config.yaml
n_layer: 12
d_model: 192
n_head: 6
n_kv_head: 6
head_dim: 64
d_mlp: 512
vocab_size: 1845
activation: "geglu"
norm: "rmsnorm"
norm_place: "pre"
norm_eps: 1e-06
positions: "rope"
rope_base: 10000.0
rope_fraction: 0.25
qk_norm: false
attn_scale: 0.125
bias: "none"
tie_embeddings: false
parallel_block: false
init: "trunc"
init_std_qkv: 0.0275
init_std_o: 0.0275
init_std_up: 0.0275
init_std_down: 0.0275
optimizer: "adamw"
lr: 0.00163
beta1: 0.95
beta2: 0.98
weight_decay: 0.062
lr_head: 0.00669
grad_clip: 1.0
warmup_steps: 432
schedule: "cos"
final_lr_fraction: 0.03
batch_tokens: [8192, 16384, 32768, 65536]
seq_len: 128
doc_mask: true
train_tokens: 159500000
steps: 6787
dataset: "wikipedia_en"
Each number is 500 + 50 x the weight over its row's rms, rounded and kept within 0 to 999. Layers, rows and columns count from 0. Numbers have three digits each. The size before them is the row's rms in percent of the matrix's.

# layer 4 MLP down (transposed), 512x192, rms 0.0941, rows 234-305, columns 64-127
098:527486477492509500372451542418519540476516432498543515500551515525511583483493470462488532513555583522507585577496566545530467499484466559415429548478495533506517466498512379481542472442496462
102:434422495659485442534687547548527492429462568450503504455485408443476407523499492507472573516543390563529350570381516465489473539455499440514434540581587492450538465531496531470523544473506499
101:471494488434579494518579442499576491498555494477533487471430469497466483585459496501485495490404317452498521472584504411490472513527437496458486486529472494530569424503504494540459510534475607
103:473501576481539479538536565495557591464436446557507458388494472526507475567525451515539477497631544545478475538541521508519512449407566529501454500483422535492414558496405535473482428495522527
104:449478433594468448513471465568507584543516453493524491523520518526446573459474532481517583580544505461476549578529448465476443564536478522472543520498442456549514513550421480542336541562444476
098:572542531429511489468435534479524537528473558516498570418447516537432470537407450445520430556562613526468541476490561464564428473389472453460541491449479480544565492410494479467508468380457408
096:483512492463509536428456519507436521521428501493451452429632453482531540539471450526442419424491546517450457501513573608524530525443477459497552476495417531489555480423418467588479488580447441
101:511467393507473513505464532512397539527498508449523598550454569653442594518426494476514452481502485447615424435579450486555429489539474476461511599601473520466533507399418475558491550493524573
101:451452444513588429501477611518462471471528470473469568539484547458440577518442531493505550458551511408537367444543476529488449513527535457581572505466566521523517588503498462515544511499584480
094:446464577437529540488539456570525494371458560503487536501424513542561518528463554507482557439474498565451433505431517522452534447419547540557429501508463510376545521607440479483468596535522549
103:512471484489469481530523562489529504513471540531478520504493418444513423502498446501409460455543465596528526544523475461540532556555498561489458579540516513498478499504561433616416574547513445
103:538587419473572532445499506370517447561399520553527516485570533627517459398466459468542523526523582484527571518513493605510525528527423466464443438454538552482528436480546402448532544497492554
100:550532504498543407433548383546537480448493566588482457569419440501649469499468457553547547526482540408573507535492537494494535538454447491558579515485562486468422469419560501490551446590446495
100:528528490440547466443560455509532546487501475507542438473438590479561542571447504617540473488471376443525434528546533501522468639552550558548492558482471509461509465472497550553455566470424509
106:470526549504418529519483527497527538453530489515514473476470540564481469539460539501517491503496695470435479494495575582511448502495495491498427432442443499496478547533501467516534359522457519
099:538485549514470543515562500410583534419434470548491520528576605531500565501509461551440450443511338437508513449503466558449538534479504565464459491645499498537527420471495459457537462485570429
108:448478503461510478504460498504501540509566484518502393488444476469499575560571450460434460546515647577428468508506500521546454467520493529499564569550494418496497464469487470570498525448449475
101:507484477473408463523560460636586452479454485517495419484549525579425527547430475418583466497416479512538506516483589609527467506542504446468485521523509462471449558479536578527410453482539453
099:565545458637530523581393479445507468526538435507518525471450445490519519477461509512552530502495547466464506434488477464492540554509452475505561443519577455441465571470521468534461374439449501
102:493495464529540463521492494467482511496603447429475507541392491488501471465514512465422425484508406445533511608523524440487513552570492488488436507452595462368428466505581437466590421559511500
096:532538432477463448472531424449583505489546499463473531481455497476556560567472415473482517537505527439479410431479579507608513491552526500433498606413541533476537568531543543456525507460436490
102:403479465504502469579605421476437568532459499556593442523465555460453516651482576505453512534469602522507456490522619430479525508465565555441545501455551556473562536535464491505482452413426504
105:444393499518422576469499522530501538546452479470462575519407468480552444460513486529524429541521465406536546447486555502495470438467528512492530576517474566509538538440457481485438416514525506
101:541483536467500491512421486580453668475498529440486470534386580492533528453552478538455481498381447585484493539508452513454458510563545435494493514451471515504644534599492415523518525462437473
097:513502495513445480497478461460467479479555535470613539526440373464576498536450403520494585563517689453506540583472511459444568576529527489531532491384474477485428559518452525545605410487469487
096:562527496478564420421462575532495443510488507522519479564510456503523469525498483530549496494515523542503527513480486573627395481435475506511529435460483493452488425482507460491497624500550482
091:460478487501525548517487492519436461510510475437493458531475472547514524467548441443545589464371523440525606449505473421433442560392536441502449569493479510500469390457502476460501607497501539
100:484478472536484517486546574529449609435504466462524498488457514554520461516429511548544478545434300523505517493478474587504540480556403440502547489492520511516560459559561534569484479547507468
100:598514475486522557511508504477556535477582468439512532500378437484496489556564495502531474482507705543568518420557487524494507502407522536498531506429501470440469454528497520482516537500490547
096:476404453480464453542511464458539481533453553470506465446601508547550517482579497519398430555536713451507481491512546499501499498407474499509526504514531484598557521365524489455602476560551551
106:542529512482480514452542524527443453396449452528477542389542475506464552512508490522544582548571420511435492527466486506486537511471570515450467516525541446477451518464460533439428428527455546
105:556435510450474627576489489489417492487558516505511489563518454475454534529496517402485550521495542524536447394437516481434564532466526500599552595520541488454539518491550470535608541469507503
094:490415586554533482559519566447496481491536468415481535539466492496623580454521498427540550430540406502484498481520580456511463574554462527456424489564529488502375592429514437531491448512564539
099:534498578444442466504547526496460513590492455586493525519493425446386502551561519552536451524563594514448457478482495514516413423526473507526450486590463503434421419527561479455448507491509546
102:482515565464439476533456359602520494511510388552501481538452512458482471496578567514482476430509543500502477461489517513453504547440576417536588521482497445460524439480516581385508554475467516
101:486514454452532533426546512439544485613488534486518466485540454484602563474558431486542404475462528568512563536371500504453538517520419506483537521581461498419565503498544544463550522526463495
097:548564439490497517490479495475513500504552474570565494557433455509512564571513533533332483530463680569584448484504431507488498539492500545493594472517443471534546597458478471488586456496491541
092:468412440506515541514400494505528462520482543467527467528465458492527641497530498421503398572435392603483454467545432530488605490482492490537439567413467524530465570513424413488520511413484552
097:464451445499601450527583484534405497490508531471524440557462526462448525448505538477450497501464534551530547431549535441464491515537495428422495529501467507490463476500530553456482549551476526
107:518516428585491431517438389477489568544591436450371490471489598449539528538472471457509621514486416453548437505550473394464495548483537552590430459492529496556480475523547434555401490492540507
107:460535570543466431577504456457503548526526420479492523550502481450433449533494495583439526467443494494495606568458510558469335556499494477492524500464490467493521428512425531422448525590544450
094:513491521492511523443436423491525411527425409626462511542524458562546477591458566537536432467522523526522512456486461551487508531572391515570612465498392486503441469459600512426487552423566508
099:508478498482480448626463435529460465451540434471521476484509519447346435472501436559549503439523562466488557465528423452445472526465469494447494508555589491497553479558513505522479509606550533
096:526606492521566524462462538548548463563482449485480556536507493433422601540496589511495507524471471454467556475429511526457515514499478526536479484440543536515524529557443534552429475470383480
098:510544489546479566503514507491493481511486399409433500514477518439500478483495482542488458507535560481535549464552515499406454499484464548509484428505380472452496539492500430469491471425552568
094:489573536546506401522581410514527469386580481534537534433498504534530515513550483515566468495440377567581521512481493477525554503620511429479391550607577465495549490503444466442396500533443580
099:382500489424511467460527495537429544532613530586457490498503510537531426473525500467415457484582431487466572539414485414539529485546477422482511524570543493499517502447488604444484504509514546
100:492492559528494506539486523535531539519464451492485499459511473542520506489517539488462501433489213546454481510519475479531502507547550525435464483506506432500505520545497478612479473521549548
100:539521480496552484525507509554447431406465459550407420513374516538547450494552543467463479468454342518476518566416485561492450479557501567496486526474516491489551541624581541429529469422539500
103:510457521358536455511452535465550619564513508426511479482470460541522450474367567494515492573569562529443471446484500512454470514467511442508540457479507439481531461505492505537517507543556559
098:471606479500463529489601487526540528479493567429508507474463578481499568422615510505499528556549546485457455430422408436542532506467546468562576498476493442556518454465579487495561434494544540
101:589432481624473444475514471614446553547463560402478498549414438513534468440415509428506426542535625565492458487525528421561512511531612431515474570533436463459503487432466431549461504464520455
103:440495533521476386409535518497490521504477535472493441534533467550559492471522490459449444466483376522456439532401506406493528544448540556403518438527462499420527496543503544569412452515489529
100:478445495490565498515492474483521546554429501538464524601556521547493423537507549612443496489570457552434554545536573522506550484522518547455531511525568582395498448405409475433467436578562632
099:529446482432544436532467547622496565539522423466443487497443512498507479564502443562434535528523744505470521510586474526486477445474604526592477522503522415592549601562556468464525557496510455
097:487537463435502520404559482515506442581485409439493499475444481458466446486473522466477512564468722536559506527579518457511521573473511523542515463465457585520477496494456524465557447496492472
099:491456471484460500540593490553495488531463464522469470454450490384448359574522481502546575547478442545507549439484496497497488517487500533451475403500518477474466520566575540480424468448484504
099:447462554534583458518532417626482427564525443566492484440599540401486542561458584443486570467478400428506497424482541554550456442488477470537537472608458477487542650518507491520475474549529552
090:420450464431550427543479514494519532504556479563470550453479633490409498478459426504501569467537392315536497441496488443466505593535547605477521520539517528487508461487536469426562496586476469
099:524408482456517466512488571490514525410492526489503464426560481413470482508477431386498438472507531586497561550406497421547557481566506487518543442374570516602598518476543455408514483493497534
100:480614524458546496536559446386465515484471477521508502579428535451537454412621480446510483535465483484537563413538453552561594468485561539487553495572386539447437542453456424555529491516474414
103:563476535602536434527498445539472536564477484527457544526514561497518531533484571498444472487519267501448510525457522497488481552481432483473550412462470438519445491516514534486377481519503495
104:521516469539431435454521527486520543457569527525482627476427419465532527493466533539421496579550546512490557549510533481455536559536436445396635431559438500507483573537513560523426464565495454
102:514578465564446498440485506533486565555439513445424541474534571418526497420514518461586482456492522590513497368485502450497565502518502559521452471536479469524437518473476428520599509524437481
102:516547553610431485534434550497536601583447395498512559533561501515453542575512437494512566594574546467464509467415464402462472490553481480564465508485488445483472495445532574512442546513577440
089:491485574496578476488595487535514541462483506609552485530550486570435439499534524480533452471429493301463516475522471498551523518448589469496426444588562505489450449483579455536550555436521446
099:517540566496469433499426480591499454511566509510541457514469554613353413482372541570573440442463524634527502469535412482417541484458441484448570435480476465474513504454459523456528538491440461
097:502416466480468508536564503445480424596501501468547517489495547477501512582552527363496510473459407465530488450613467493497477453555505440469501467443536498558498505489560482665373524480537580
099:489467505489538440475521465516445558540486454412434491498401489511491480567518532404445430515491595565546398556443527480523517495589581492589678567541521567494462499431518492529478405491474514
110:485542489457570495498610434538501482440458538597470458567435560546528430428459484535503488605476570414463513488436478468525557573462535507471526471478472457479531519584553580441532538530429483
096:470493556550523575501475531514469494536486376436553552545558521515466455509455482436535492525536275473451582469488371554554538511534545462428557532482570549458496454470510474442439504526483534
108:532495478540478458528458581449519485506615558490453545510345593592576560470549558491548508426486494526514427524476604470504460416609519472554517452442521535445480465450485452488389505499512561
# layer 4 MLP gate, 512x192, rms 0.097, rows 235-305, columns 64-127
098:588496478476613519532501550493441503488521508452554523503455522380531476483428472512529406568550536538468441477529527533525453501544517627496499513497517468531511447545491532490449494461452521
102:469533417475558428413450524484493452443430572439469452479371425558560442505596577494496520540488464522565544541571471550526489451420454480455525529467479499555500481504424547468441486544434499
100:608497526437537459426401548562535492483620510484562516436566487451517486559484527487526484440536558538520393552427529491466477442508495520516542551476410512518513520451425557570503490510544529
104:526508514528455479512530487547599501471483498504514433536520458573542522518451524535438529539490480510499480472462435564435451541479482468416420531527526491532520536505441547614569583533488383
099:514552479495492501477522483466581633499576405550554496503466445401494503478519469511541459511470552519511496459494490470512445525548437487505585494326533582493548553483506565593448559458424528
094:458480422477517546517417530523534491464482611446499540471575521429513546605456434518488464469521521630577498573434557593475486572443492524445516515513442609604517544595481487495566525509420519
098:500515499475465396538446482565537453554563438535490548496434528447517446593462432517482488462557516525524429493484489509546536423563529509511465480458490494387446468473521590579526513527354514
099:469411513417539462518469535506559520542494514402524445575593498420390497549559413542436516567417511505522517599558497610561491453576403538489523494530462530509497421457557466449466457531533518
096:520535445541533408535465564515581498527522448493480480498555440506580538559529529539417562458521476524482426491447506563415420587551463562475502542472531505457504498467485553552436456502417544
103:488590478433460519508497551471492472399471463520527457497468429586390402561521472402546505428517458499507528461527490581514487459416533555534471481479496432499445472495420552574541473459589587
108:511399594459510440504462497442411551536499402534495530547496501460577440503513445484446516399509479567622453519570518531529430495465474463479489576510532511530462454558514617468438551476533448
101:485484556465525414530516481532451425538494583529592544476518541509490529523396483533500360529536548467451537435497497560446528545503587478492504516457419437488485573481564636572553489460466464
102:521477457408486509539557582538469436560602515437529536549552492506532513472412445458444521486453544563505542500527525603392437504533527510530427449475471437466510499489551538488480508529429513
102:465454491562521523480553371509457443431562518467516514521536523440493498560485455423520480539584568480513496452377560502472567545470526517520529476441419528531533510442571496507518473440533455
100:575523465465539440499535525541460514485564495495484512546430517503498467555552544569418441462450492541449436598482552468465472560521518593403472501545472497513517515539455548539526515515467625
106:471476420444534438304512510500511548455472595463468458431475503556517441527539513495473451462521505444563358589532429522590535473433389473483600515467509493519591465525489541557546490485457576
102:446453473522376477458487409527483511438496529475602443400424351487449483427566483414500507444479504547441469439526620471511512516546504537474415551494540526429491513477485600589490362477491512
100:484552517401559490489499530431482624475522530572495515520515494467584523530445479510501446501574494584436503444590516514505470476511543581480585492488437589515557536400597539550552500470567491
103:492555462473441523524473511508461490576557470497398509467496454491482470547528528530544399552479528567419515551531567519435516485597512561470521521424391584501485546495446530481610479567484557
100:445509464465588504464489613547498509600567522590492482542478483521467418504529491528525506578554502508498512611543628544522479506491461512455482533527428529529631494482500532507479512438466473
102:545525468456481509604418496503528574460545556477529534446405519473510505581519512602500521499536570489421497517573501593473471444532504475549448439427528506526495421466510518519543497424466495
104:398446451385497558487478588521462508482462506464498508562479401519521437409599468501474482600560548586474482457471530519490511492460438463528482502489394479504458513539502500494463502485559582
099:486501490501464410447505419533502562407430579502526480469443378506550515494484485476552494558461504448507507529516616535503440456472469526523439530516412491571444491439466534632531474516549433
093:520518377471446494488417652526387492580532598492414451506529461453514480512452505516545545562538512484526518507568452507485521459531520513436497546504465537550504502531560545513510457479581595
095:513493497480491466508506457548520434513519483489451418429405439464493457554493508525542466497569569540512438467599456548476431512425584503436471585477511456487459479475390593513528511501462492
099:480508457499513455555472494535475513648448549492495515524508424536538509505569427465532497487566578536559543579372552545550408518547404506495488633442469607582540409474590570456525579481539493
100:557474512425527585526523514377411408457512492451519584492517508513486550459549479451553468484557551519558509534487544575465453447481460523539495479452440542420529475537551545581523566517391426
103:600481482494545526514550527520485507569517510439514464507391495456568485543524499466408573506483483536557513452569509467542435501447554518479397509571492463441464444583577562475412501572552471
094:445504519480515525407484408474514538480515534504501514546592455544607649526430511487626511474533505530451502521478489546435488538557402485571438500449551481482548557551491497506510525547480499
108:523410491448477453577439483472523551572531493476501420443454499470522447521488445620484516570422573631517494533483580584429415506507465408503483529507513494432454472522550536530527520480504425
106:499578509454558511500417520482553462537517504519487435457423446444486526558524465501485486463445454505449531486536509601423495540434585544402515617490472402520485535471516562526518455485465443
094:608501526499492488487507524525570533464573421512501491623504466516587443498524502534523550450527495543573341501494474537500457581467532510479507506475490486454429590473468523508545630542472457
104:510524555488591428499494509481432459456460478529457549565454453399487522522523434533492642426586483574509504554575480538547452431510521449611467487447468497568461555469468505516512480375479544
103:446572558540457573508478431448524507553533450494562465433456528449585599446508527478480440519458482549432543486513493540496481577503458561530519539504480467436522535591487536497473480431468536
097:468534418502511424465378536484486574477589422491484477446462418603523460524484550519482584532500559470474447555519461531485534414579460513530501550503543484471499462540609507532493419525528538
097:492462473447474578549502444518442458509545522485543564434454549513532510453444440463483480399532525597454526491622439505472450522508494464498452413389482480413474527469513513427406529568482456
091:546496505489556474531486468392527599549475469475470525504440536492552562473403523571492639540518589565526542481561486489528445449530421453504491494533587500468517413417499527438475479535583455
098:468498468538545468666454464484574425531503497503534436524493495469506528413454466425439399405511541516527535534487509472521461532563490498517556543517534555479482461420470575573523537450464530
108:557552477445521533537502573499475495480513383519532421536595511499486532539544447535444456442428493507550494517580454567546506459483450466492531526504481491600459558548474554547564636508577530
111:550481506389603477567476577564385428521587545378520490475484466460498500493468427495521498507538504613481501537504439580474609498582513417520544519436395530466497430467529540492478594402496549
094:523551578462531505434438476499340515489521491458474519497461432411466599504507502496466524436571479473426451509548469458564551453469467501460542582367502396539534447551431580561493513534482461
098:479567465480416513494432595508526529581518492511486514508534436473503529484474548560537434490467486463567544505499548539468439460509498572421439515473519516553587496508441590487447495440429456
099:457505523494526582519474480542487477503477411339513495510524440415492493444499464589390497578530558493569578482500593598528498559373501576488434557428468512484434511483494474511590429419432565
099:412484396532440542528438435495454449515416487475506445522523394476497471544519471538456514564549496571481449441474488512483556553418549513453555500499492561504444633482522568539465553473487513
100:553516483531471439529433477539408514500541457542565484596516552498529440535485568514545482448414497524573492601467467534380481508600499437481519498490432572471556528480479524447436534547434446
100:569539507482489502517483412538480489453500528503415513587502471489537504496570486460493470533516532520438520538495446575500447556527452589488529557411493565501578569430419562570509559495441503
093:511450472562442551532444555458518452510507512478549451572459454487506590429457526449520481602439441499369498424566516514477496430496540436461439560502495456500466509600497593507482509533525466
098:436532472480510532444498447489404480456496488560492505467524499446592402483564463492398562534563481542446500529479451555564556572554529432477476442527478515537568490504561565471444530508591377
099:557493504473470491500502494467468460454517540527555492421437437456529441447591534518471523411466500575414532480577522565594406485481484532429439517548506472540506508616515540459433551439484495
099:533455491415530418564451526529489423531481516422522464513412489510476547375458390479387495525448499512430513473541508520516515541458478578529466495495531457616428492518521648554483475544414473
099:429529517482499394550428511420515587514562459470396500494455541473539484575591507500484502500441534431440467526506525565514390522590488526531589523533485522571511540406437519567492488525535529
103:457464482544555363481470497526583467501533512468501478397449433476523432549433522531469633544529545539505515570545470496509539516477467484535618516487517503478467487422592597525523553486409476
100:518541423449532385574514422446483522502536522520410466590509472541523481468482496437418462514506519483539389551590508542541469528566483413499562534471454512513561541480484522500435548433514368
101:536442447450461516544450531536504478520526415475387534431466514509584527444464431543471566506488511420600473515590490547415552459489466569441413492550468531541403487484562490562427428602464425
097:502409553627463466664471529490465469491491467486533450474578489584574526508508515437545464551402473559514479491420478528462487519482501433534455494456496512470427544593518553549476516540518471
103:449478570435539450467476519559528457459473495487614472558530537446409470476457377611557535458508499526545561544515537481494537438511506531506544509515456507526449439476484560477484419446540537
098:501535516472520467396424419523473415464545509470521478490485488543520507509482398511478481455435527500551381458448491498465538453445566502566405479499471463498530567522525563524425466490455468
095:605483444487511505419454586562479453426540506469475552564482470545503489504556495483487575449520494461516441452582490497455481496537397581548599466437487461560515436536439548522460571535480485
099:506500528508542497611440439525483561512531611468520466497497521577614461462513485454518594541518497538473581444415487478530558485488436552568470511506449488471523489554567555474483471532516467
102:485610567586637441526471477511400540519502452531499482475439475499509417566518473489481471419479538562450503433455568467512481518397521463414590624621441494553499535437457550514502530454426416
100:497513504504579482452521466527543541508457410471552447426532500457574538511522516439513524437566496527461487401471489539539481438595417455528586553495521447458531511509577534614469511535480529
100:466505447467502521392487501508494514458549541514541513539456411495527492542474478480545496490481476530517483417460478528495549493549520489550551502502414477510528554614496575641559508518543526
101:563534489462420565567439529500517509404577599426460433629495527522530477481510476493522482579485528522518561449498485528509446464435607509480422542393482476490536515453434527513525535480506477
101:592473476400589502474536481476457416531568459505590491535436418520450520493486515527441439484466512530418411475438525542499515494429472437382467547508484472493488502489472562565517530520534462
094:518492415566494442535460475584450417486531540473558427424518492524523512552465469488526443433377510614509436517550461564484557521452416567447514697455413465503502514524533620470505437466519481
104:460633476503546561507412509591603463468423469504453383497540467491480435484478444495574401501414498615609489484427491544436467551557501591533538595467492552525528555488485550544610534528508602
094:488559524489539569477516466522474456458563539509507447504467593462501561395457519473478502508534511473473420551595575543492564474452417472438554564443436545469558432476570596506514483468512518
101:472515604476489544480440562540544378461545452551565525533545470499554511471500445489557441559483561516496530520492560501594478537483579488475534519457481560581474563505433544506506428523515555
106:575526469463547469551463546551494450498615504428541403521484401537493413408471478500492562528438536454500461519533459558480439441479494465425531558506544401426498530535548605523466497479426408
096:436551489549494463524529494406471526564500447484430495481487440506590433501451521491470530530551535539587522457602393496513605427636479401532509492542449514436435477475488503528492532463477530
106:455496557450527551481457445474413571554534586521439434544516419423515528520542430533475445516585527610431490433513485544521555576438555485560555493416419482589596487528583552505515566450575490
# layer 4 MLP up, 512x192, rms 0.095, rows 235-305, columns 64-127
102:564461549504552517473450500552435449481495460476554477471431530459444564523499435414516486587437481502449459461469531484542441535626487539487492436509507441493445616565442479455397492498557506
105:506515394481514442375517452456498482480501560479541434437455454551551491536536550397452488422555464518564469459585520392543519461439450417449502432435470510590499452461471507468484496414491485
099:520537623431427511565531421543486484509553503569434509454499519452595524526466414450443432479494532480566494490491506597607510464483645596521513502440481549628527643546452459539513486472494474
101:422427495452473523469505565529494491534465576397501384528481512488544510520473420600532546519575505509561470487533533517502541506526598545507542408507540468483429461540551519465456433553524529
099:461462545496520550547520548527447581528557467563565476467451582430553526542555506533481484517435434557487477493388491445434435587441434521557456545459531504431520545559548566492561447591534525
094:472371463548503547488477474475502463528531440503557455478488566487525515485438520476381490471585392496426479408490591503558515518494510490553551376437512533490423422538468557390483476427510469
100:558550435474431491483453464494457560502428551564491480547536551498520535418480515600552622513475526486572482588563407485616417612474508449539443511506429513572525525535459487494459477406548509
099:609480571502521483495504455535455596403456515545453543559526583475538510444454477558582528503413491454557495604496562519488532509525538413496480545411528545484543475435484544507527508514491502
096:541570514506459419502484491526546604426420472545302520522520567585512574511530581515504518489486474453463468513566432512588501462426557576401517476442473447488540468548526439536585490523473504
101:439468428444521516492583575418569486504483451418530515551482671502467457535516421556461492371474514429506525517538546481408462501520550507542551447504573468484515486413475559558497539514490547
102:456394584522540418482423452457454442488488470542412442584436408470506382589518541571528508464508465534529569507513508550526505538483520557449534444438440513493460488519500517522455588569490459
101:581476559453584521548461438468545451429486546507431546474499515497481505478435575420491541460547428513433552501540518508433476458503450472535394508511493526436421486484521486416456524520433552
102:484437481501469469400459489511512416505502529468468513459492530439516478531430416463502489531517544492449523554353537503496525638461460534444528480607469487476536447561463493502469494474543401
106:513461501591535468410520544464464500534561474585426425430489503532501419517439535462538500554495514463404483521469495496613498475538496473388389543516510398557499542488453474458504491576385509
099:441445422533549521555475516416442512569445427371469575453516474426452465507500514506468518472462483541505512537493546482526388427509557512522538483435479567498528487487544512395544499523472477
109:538457563446591536480579555529575474528552499607438558564443503529552523469502467444557491594533418545523510552459499476530471480430589508539480533454480510507537516420443527569493661454537448
101:567548545442441431494533510558518518427527401608527482569515506489461547521469548584537549439450475457496511547451406500455353527563580491539532507562546501501562529513514517632489466564496477
098:538468476408490455461403435454562511549479523558477443428476509454448561512495509466487499584454510606463510422494392458556436580454462467560500467442550538453493641496455488510554561532557436
100:479475552420412518486416579485518383392478592477578443601481533475537592567472412447559514405542479475491519457433472484463468465553528527461434569448545502430438586502507475448581545503507544
096:418585474533482522498533502523552541461438487527496574493497486554459465535544603554444580419489541490518509495622510604552570540562366465446589597448539559548551567583426549597548499458499556
103:527513619489547502476454495485356447419626493529520608522509472563542499496470420483528561415541492517428505462446494513441582450495476460503501475434474512512406518513615421600453483478572490
106:442602444421427561568462520526456516506519515587468559512495573417640503476533517480540488428478500485556524426391538522523382483527485455472475448496498478539557479449467491539576482563488509
099:491609508453563525450525487499520455494514420563459433497508531530523531531459463504385501544476521529508485487532410494429487445569486445530418473423488365448497461493449521612468624467478384
094:489553470435463516481576541539570545436509405452520427472504499378501579526505473528432529538458505439411560464413530545438521545516508591566520495427561498584537559539530461575547492433482488
095:487480499518504537392532542467518414484481561445535567519491490606477425468462474538575563456537515471532526559511552520604499474490565535442547492413557528541519420498459519475469466525555464
087:478524429406558471503424492531494489502441498417538457517513498478564547522549486495471570452598553432500499483497500585466485505554514549552425520538554546565588505520607563454510519483521581
100:533450524513467440474424515579480501445533607568516477416497589494534490494490555406558485394482545501578484557455448511456535471530494418420475565502532618494597494491462471507558493459578448
102:582571451434506580520495540468563566482527533477545589510560541547470555483525540422565503458475498486489457488538478526461504545489426553549468480473510538448532479475478531497540499535486481
094:406505479428478461456507526414526537500529503527439342515509450442486465454483556480521459448512513436508407492480463512569509508341606585470478464501473498494578404545575497495612532541513483
106:535417541489466554567554492443473509499516513504523430517488467421599482501517548613503587538534497499517551534552476464499392541454514456529462448425517451505494476561461513479480510513481444
104:503489437499534527485547467406538611448642506435492481526466475415523531515526584509380531539575501595504478412480524468480537510565423475446515476521555531540476505506531498537470449515547397
094:479438457507466556507454585541513592479443515522445523474459518519549372466467554544570621539513515474483498632533404458492490600477451529523495472443575465479441487562421540423540510481450513
098:493518527508446524563460511485487461509476518435647528456512558462516433490476480478456419482439491497456522586443422506420448491452564530457473482444553394427427586475567482471428531536432486
097:482609529505431648455458427510504517511538513515551480497466565412563502535525477618526490491536438581500494572479509404511463492457482558515469506539548470458491510476501507523485445575431497
094:447563530584572528561513442463548540526504655514512427530446553453494484417502457483600479525461445592498446460484549459472511556530448530498473560548470508526520442490472480541440374521501526
099:514535378467454519456495395517499484503526429583434467526442467532474518457513517501443448536475488462503503510490478500437512556559651456437423529585384519567463463517416471487501438455407460
091:475448520549405418524456429486483432472477465516522463470441432472452455508481506489516547487502501491552501494534490513519542463475563582414445417468576470380465486512459499455516433552522501
097:483414594555533519487529466482433591488473498545521523492434483525445451423443486531488464523526462585471539565512590605546470451509569614474494457456483517470438529569614501513472468595487488
106:470492484460470546490523500491621507571442462541524525525445578474526552342433556383464496506547510512476456496458511434414486437499449488519449514460482610520482489541615551519558576499424578
107:459414535536601459480568503513528556489457489526494509561453522452465540522499517513515486432539459459495438473501423497544520553484411460494497511608567555465584498487552502566486429629463437
094:488440492453485448494518518507536586464477492586492467605444487539502488429540616562565553496536440496590525549534481500552487595486467422500482489495551541421432393491498515470500530566569438
100:532478484481447451511595472555397552452461485447423467453511517496485453557491523537588577460517506529448476469477538542497537462447546509545573497553506374553489539476506423417584440548500485
097:395486492531518479497454495587494559585473497436433516487524498452464593475399494522399490505509508523522492561522457528495600474524514504545598518520475513475500421509505494525414478498450561
101:454503475490520585424392536544363525513488464543524553537507403539570553492511562497462577549632470529511463504545447534452592478524498542499519355484440456541464508495543525449520472538457525
094:462458481532562574549482526512438465492485386619500516512472432528491583522479529565569432542496527410448493561512532499503525531390609557514465494407562498492489574466534545512547421444523541
097:494472445529473417436484530477495427568553482420486608451488551593424517508545521601439487457481536534492620517472490485467528549432480462505521535405487424609531462485426483495456539479567494
099:463414477559486584523579590533531469435534414488542462446390561565521589539495586457493468471420505549489570527515525518511465521546391457424449510498446509465456541530534535447432500478623455
102:505388557507478500654481473580478481484391440402429490437519573490487403453524519521528506540503488469422472556434549511489560530507469497487533468485430589495341459458470539448450489512577547
102:495505509533439505510564468545430462536544467445512600489490576512529528511470454464477449515473495480494582493487497433441454488489597443556500418505479489469543404529571523468499440572553485
096:529575494542559548557559465430439618562537492486417484521554488498504488508508512486474471574441501544559505556459488450493542535512545396491574538578485549503565486469529449507482456476548496
103:513505506497451464471556531470429350545500532517511448481435519472512525580487522414478398474556507539551524542511474503507496657453522488428493600485510472494519492573487453492482664534531454
102:527505466432535550544551512497495463503528502544401491475515514534482503447514433460495518514586506475563420604441444442372560538542575524539585434470525562547546534381479503449493509542510458
103:469537459412554394533472552554429516457442534515421544455579527484478573430473488560503494477438548451559525507483519583504535495526485454536551562487470536574634474549459459408507480594551514
105:516502361439425463542438482525573462547583573546584478555502507524539414469462511483465496591582538512457492486513357526459413504494546513473541507529534572394485475597498522537489528389497490
098:551430476504495451511496553523495477589521535501522511522515423517500482529485497462542532517474483522471428428466456443439626503548539402477482514437453496524490562489519525566503504565477523
100:490588496586584387511441502527456504505543471509494535474607532399483490516545475471451511533517486451491484473522514535505522520505521606567540477381527505593531517475499496569459435554535594
099:631570419522580439454556457553620657477505532486483488462415469613505535490529460477419519493469525551394514424544429550506488464525501549546500440472510541527633470478553480547498518502526553
094:384508523496477530423424489501556553453452551434504545466524402476434417528482507492558499510490501498544506441442506463470570393522465448463459477452463498550558485564494536508455505522507476
098:581441389503471520547494544529532469465410549532610518553440504448509473551458452478503526544475491432485438487491508525490476453495539425576403479540522464462564468466458563506476517403492472
102:491567503528477515553438435470508595456529504459472460421556473462485400456517521531462483433468487475535551442489474558442536526467508538523479526533486561538482471452468498562495563478484448
104:570479473567430466506457431496539496525484501445506442442525490565485543460501518500554466570504463565486561415552592449450507437421534442445429398508467463462491471461458430511446395437454426
108:528576452582545482457477476545502528413500573454397447470445566575532525516507594501426483521458460526480524521449564560567517398416471495434420503478539558569520455566478516515428472515426441
101:459479502489502539489484605462565530511539441494520497495488567558445469561534481586372471492512485461569495517538447528408440446461470578495515515517527423440482532401419505491535516471515624
100:588519485495525610563539485472440451520504407526427511465449513531515464461554489477515514511485475516437453521515479429540494530458574477607539509487463452501358514495363528477562567393596504
087:569482418573498507453509442653518473523471541480499506483533533549458534565550484550517434475477552452498399593605433433524496451480520468489482563512526527542537507427525524527496474436498461
100:507555582490541487515459490460469466533528428549533583528495486410424601522557465580573492487509464516512450562503526449395526499478419554431442490515472475552503459512522525617488523522437485
102:551471528539582492438468530570451462516537528479551604510461509499562507491544453524499538523580512494481482508558438511454550447476513532507522593479501485519451488422489526521496652564595500
100:419480478426607427402513612497582426434502543522585542489543453511468506477484482511522496444543489461466494518528464516520587525491525538493487545579500488581565487485530562499598433474523577
104:503476441461517446483473534550532566610518566506602544563510486525472520478480512485503539548503523449551372587501575535513517537470505477373458458485505495485442516525459532438551501486549460
096:536430527452559496531494524416542456487521516531604507494510552576545439510465587517435421469558529482504445458503497492437592528461448450489535470506478486525442496542513503513433504379561487
107:603482367499510498398470514537490485578580543477484592585480458541446522492535392529388500589484488517532475461488511572537463501449486530505518547488528598520505538554580481436512512532430466